Weights of a small GPT-style language model, trained from scratch on English Wikipedia.
Size: width 64, 3 heads of 32, MLP 512 GELU, vocabulary 2048, 1.41M parameters.
Architecture: no position embeddings, biases, tied embeddings, ALiBi.
Training: a variant of Muon for these matrices, 113M tokens, 6171 steps.
Each number is 128 + 24 x the weight over its row's rms, rounded and kept within 0 to 255. Layers, rows and columns count from 0. The size above them is the row's rms in percent of the matrix's.

# layer 4 MLP down (transposed), 512x64, rms 0.277, rows 497-511, columns 0-63
size [ 94  99 101 103 107 127 138  67  94  99 113  64  93 108 122]
[[120  96 136 120 128 138 142 110 141 133  99 128 177  70 162 140 121 112  82 181 125 121 132  91 112 111 142 181 146 112 126  90 135 106 140 115 148 126 103 142 152  96 136 152 122 120 130 186 172 107 168 136 135  88 128 134 110 136 118 110 146 135 121 132]
 [133 133 125  95 115 133  96 113 162 150 106 132 111 127 173 108 152 142  99 115 135 125 137  74 148 109 115 125 149  82 145 150 140  85 116 111 115 143 144 101 114 170 163 147 142 131 156 154  97 149 147  91 125 118  80  79 148 122 130 165 138 145 155 152]
 [121  53 103 136 134 145 138 130 129 138 110 145 148 130 117 146 136 146 136 104 128 111 136 143 112 154 109 186 130 147 100 101 107 130 115 203 128 124  96 147 128  98 135 146 154 115 199 110 118 145 131 133 150 131 110 136  85 103 107 149 138 109 114 117]
 [146 118 176 139 110 111 104  78 103 136 136 132 150 124 115 108 119 113 160 121  71  89 124 154 159 100 138 142 164 126 110 180 177 114 126 129 129 151 109 179 132 151 107 153  86 155 133 114 158 135  99 149 108 131 107 105 115 134 109 105 124 125 129 142]
 [152  95 158  75 123 148 112 152 111  88  70 121 124 134 153 118 167 170 150 165 112 106 157 153  95 130 112 158  91 175 133 119 136 145 108 154 115 147 126 117 139 117 153 141 115 147 144  87  91 160 129 105 113  96 144 111 140 127 138 122 143 139 130 128]
 [126 124 160  90  97  97 101 147 113 121 149 167 151 119 132 111 104 110 172 149 113 120 125 105  87 161 156 110 120 115 154  87 106 118 149 149 109 124 132 130 183 125 107 124 166 141 121 149 144 108  91 115 107 179 136 139 146 150 106  91 138 168 146 119]
 [112 141 157 129 142 138  99 111 138 130 178 101 126 115 163 130 111 125 113 107 157 132 121 122 102 104  82 117 149 135 121  85 171 131  89  90 123 129 164 109 126 133 111 142 150 124 149 161 133  92 136 100 174 110 145 110 125 118 205 114 113 127 159 128]
 [132 121 103 109 169 131 110 145 136 133 127 177  79 165  93 161 148 154 123 144 121 147  96 112 155  85 130 134 135 125 151 140 119  99 111 202 168 119 115 131 142 121 101 122 135 152 133 139 121 137 121 134  92 166 118 152 106  98 106 149 119 107  88 113]
 [ 87 141 137 159 103 142 125 152  91 126 120 154 108 130 121  97 120  85 116 106 174 158 135 132 185 140 129 164 115 128 132 136 105 140  98 123 124 162 108 141 143 142 113 114 150 174  97 113 111 115 127 118  94 147 130  81  97 124 132 142 160 191 130 118]
 [128 119 126 107 107 113 115 128 149 149 159 150  84 153 149 171 134 114 136 105 136 149 143 110 156 151 107 133 123 111 139  81 124 119 119 106 142 127 175 127 161 142 121 126 196  97  53 112 107 122 162 111 120 161  91 126 145 115 135 100 121 144 118 115]
 [128 113 127  83 118 143 113 108 146 125 143 120 115 115 127 167 151 116 105 161  83  96 139 134  96  99 129 149 106 131 147 149 133 129 115 121 137  74 141 173 106 148  95 121 151 103 146 180 124 143 142 146 178 132 109 120 152 117 115 159  63 144 146 130]
 [171 140 109 120  85 152  41 107 168 110 154 138 109 155 149 107 127 120 120 135 121 100  91 129 139 122 128 105 161 139 123 131 124 157  92 111 107 141 122 132 113 133 140 146 102 119 138 139 129 158 135 106 150 117 137 177 128 112 175 146  95 101 152 151]
 [118  86 147 150  79 118 163 115 138 123 142 133 102  92 179 126 128 150 125 119 190 132 121 112 119 121 172 101 128 125  96 154 148 103 109 120  88 140 128 127 158 154 115 126  91 129 141  96 116 150 151 119 151 129 120 123 131 150  92 124 111 158 190 134]
 [188 127 138 129 114 163 115  90 135 132 128 110 156 154 107 111 106 111 167 110  96 120 141 122 139 200  94 109 145  97 123 132 123 133 124 140 166 137 124 104 129 109 147 122 108 109 115 112 171 112 135 115 157 140 114 141 122 140  98 108 189  86 144 147]
 [153 147 160 109 156 104 122 138 144 118 140 115 118 131 127 105 103 114 180  98 166 115 145 146 113 104 126  86 170 146 161 170  91 136 165  84 143  99 115 119 109 155 156 143 154 128  94 177 113 144 121 128 127 133  86 148 120 111 113 100 114 123 113  98]]
# layer 4 MLP up, 512x64, rms 0.281, rows 498-511, columns 0-63
size [107  99 101 115 109 193  82  94 106 124  91 103  95 122]
[[121 191 133 112 122  87 137 111 172 150 123 164  96 168 134 114 114 136 136 167 110 147 101 138 149 146 138 176 124 131 153 116 139 139 101 137 142 134  95 137 111 105 109 150 122 161 127  60 137 133 148 112 153 153  96 152 101 134 109 116  90 131 148 136]
 [163 169 151 136 136 110 108 111 147 102 162 115 101 139 137 108 149 118 187 116 138 129 126 153  88 126  96 124 107 103 105 138  73 101 102 156 127 121 147 125 133 126 148 156 199 134 151 118 131 106 123 147 119 169  96 133 153 105 116 133 128 151 113  97]
 [130 189 175 148 144 138 140 128 147 120 127 122 171 135 115 187 163 131 125  89 132 104 117 155  88 125 121 140 117 144 149 113 117 120 108 104 126 121 140 164  88 103 135 151 167 139 117 151 130 182 128 130 140 154 183 119 121 137 125 133 122  83 132 134]
 [107 157 159 164 152 134 112 116  99 101 134  83 120 158 149 123 100 136 131 143 145 129  83 137  83 118 145 111 168 178  97 140 110 155 122 127 108 111 108 158 142 120 130 162 104 154 138 141 124 171 169 163  98 164 140  91 104 116 132 126 137 147 127 146]
 [169 120 128 142 118  81 127 113 120 127 115 144 100 111 129 148 128  55 137  97  99 122 146 128  96 158 118 158 129 183 179 116 104 155 148 145 158 102 167 131  94 111 131 132 136 127 112 121 143 147 100 138 131 141 134 175 136 124 140 134 128 181 116 134]
 [ 98 150 119 147 123  77 119  90 138 122 137 121 135 101  82 122  81 128 123  93 122  81 125 124 115 109  85 136 135 123 108  92 140 112 121  90 102 112 108  60 130 162 132 127 117 141 145 116 139 125 111 113 102 137 146 103 148  82 135 168 134 145 157 148]
 [104 168 163 146 123 127 141 136  82 142 117 119 144 140 154 140 103 168 191  97 100 132 123 149 133  87 124 130  99 151  92 166 149 138 102 130 159 147 122 141 131  93 150 167 155 100 136 132 110 159 121 115 135 113 122  94 167 143 144 111  97 112 142 151]
 [108 158 108 114 184 141 178 121 113 120 145 133 104 116  96  99 127 122 177 126 112 111 120 135 121 164 161 146 106 104 113 140 115 119 132 154 110 159 131 147 138 110 117 111  95 171 153  97 118 133 155 115 147 155 152  81 183  88 117 127 123 117 108 150]
 [118 130 116 153 100  99 108 104 158 162 124 144 118 141 118 142 128 100 184  99 163 111 150 164 118 135  92  86 155 112 144  99 126  95 141 127 126 103 121  95 128 136 162  93 142 160 157 185 168  82 118 139 128 124 121 147 105 104 122 106 134 114 116 137]
 [134 127 122 140 132 114 113 105 157 128 118 124 136 131 153 152 115 111 135 122 103 151 132 111 149 120 137 131 147  94 141 164 110 133 127 133 108 125  83 167  78 173 120 117  96 126 153 155 150 145 234 112 139 120 162 134 112 111 157 143 115 127 156 139]
 [ 79 107  84 139 169 122 145 139 127 151 116 126 149  95 134 145 124 114 123 129 101 117 135  62  88 153 101 138  91 124 120 131 108 121 108 150 119 129 137 155 116 159 117 118 105 112  89  84 113 104 108 117 121 124 125 101 158 121  80 148 143  87  86 119]
 [116 118 105 142 105 160 147 119 122 164 150 128 147 169 124 111 146 128 140 163 125  83 147 137 124  87 122 161 120 130 143 141 149 107 117 141 134 140 132 114 119 136 139 106 102 157  95 186 127 139 133 146 102  86 159 196 107 108 134 113  73  93 143 136]
 [119 126 134 145 109 150 121 146 121 113 131 146 144 146 101 163 121 162 135 127 170 117 107  95 111 134 151 170 140 125 171 148 125 182 131 164 145  76  96 144 110 173  95 142 118 146  87 127 118 152 118 138  95 146 159 124 115 108 162 145 106 165 116 156]
 [124 141 135 155 166 129 101 106 156 130 153  72 185 131 124 181 107 110 142 118 124 127 122 153 115  89 133  99 181 157 139 157  84 124 110 111 109 113 122 143 144 184 110 157 142 117 137 141 118 111 119 107 100 163 110 141 121 113 116 117 103 103 122 125]]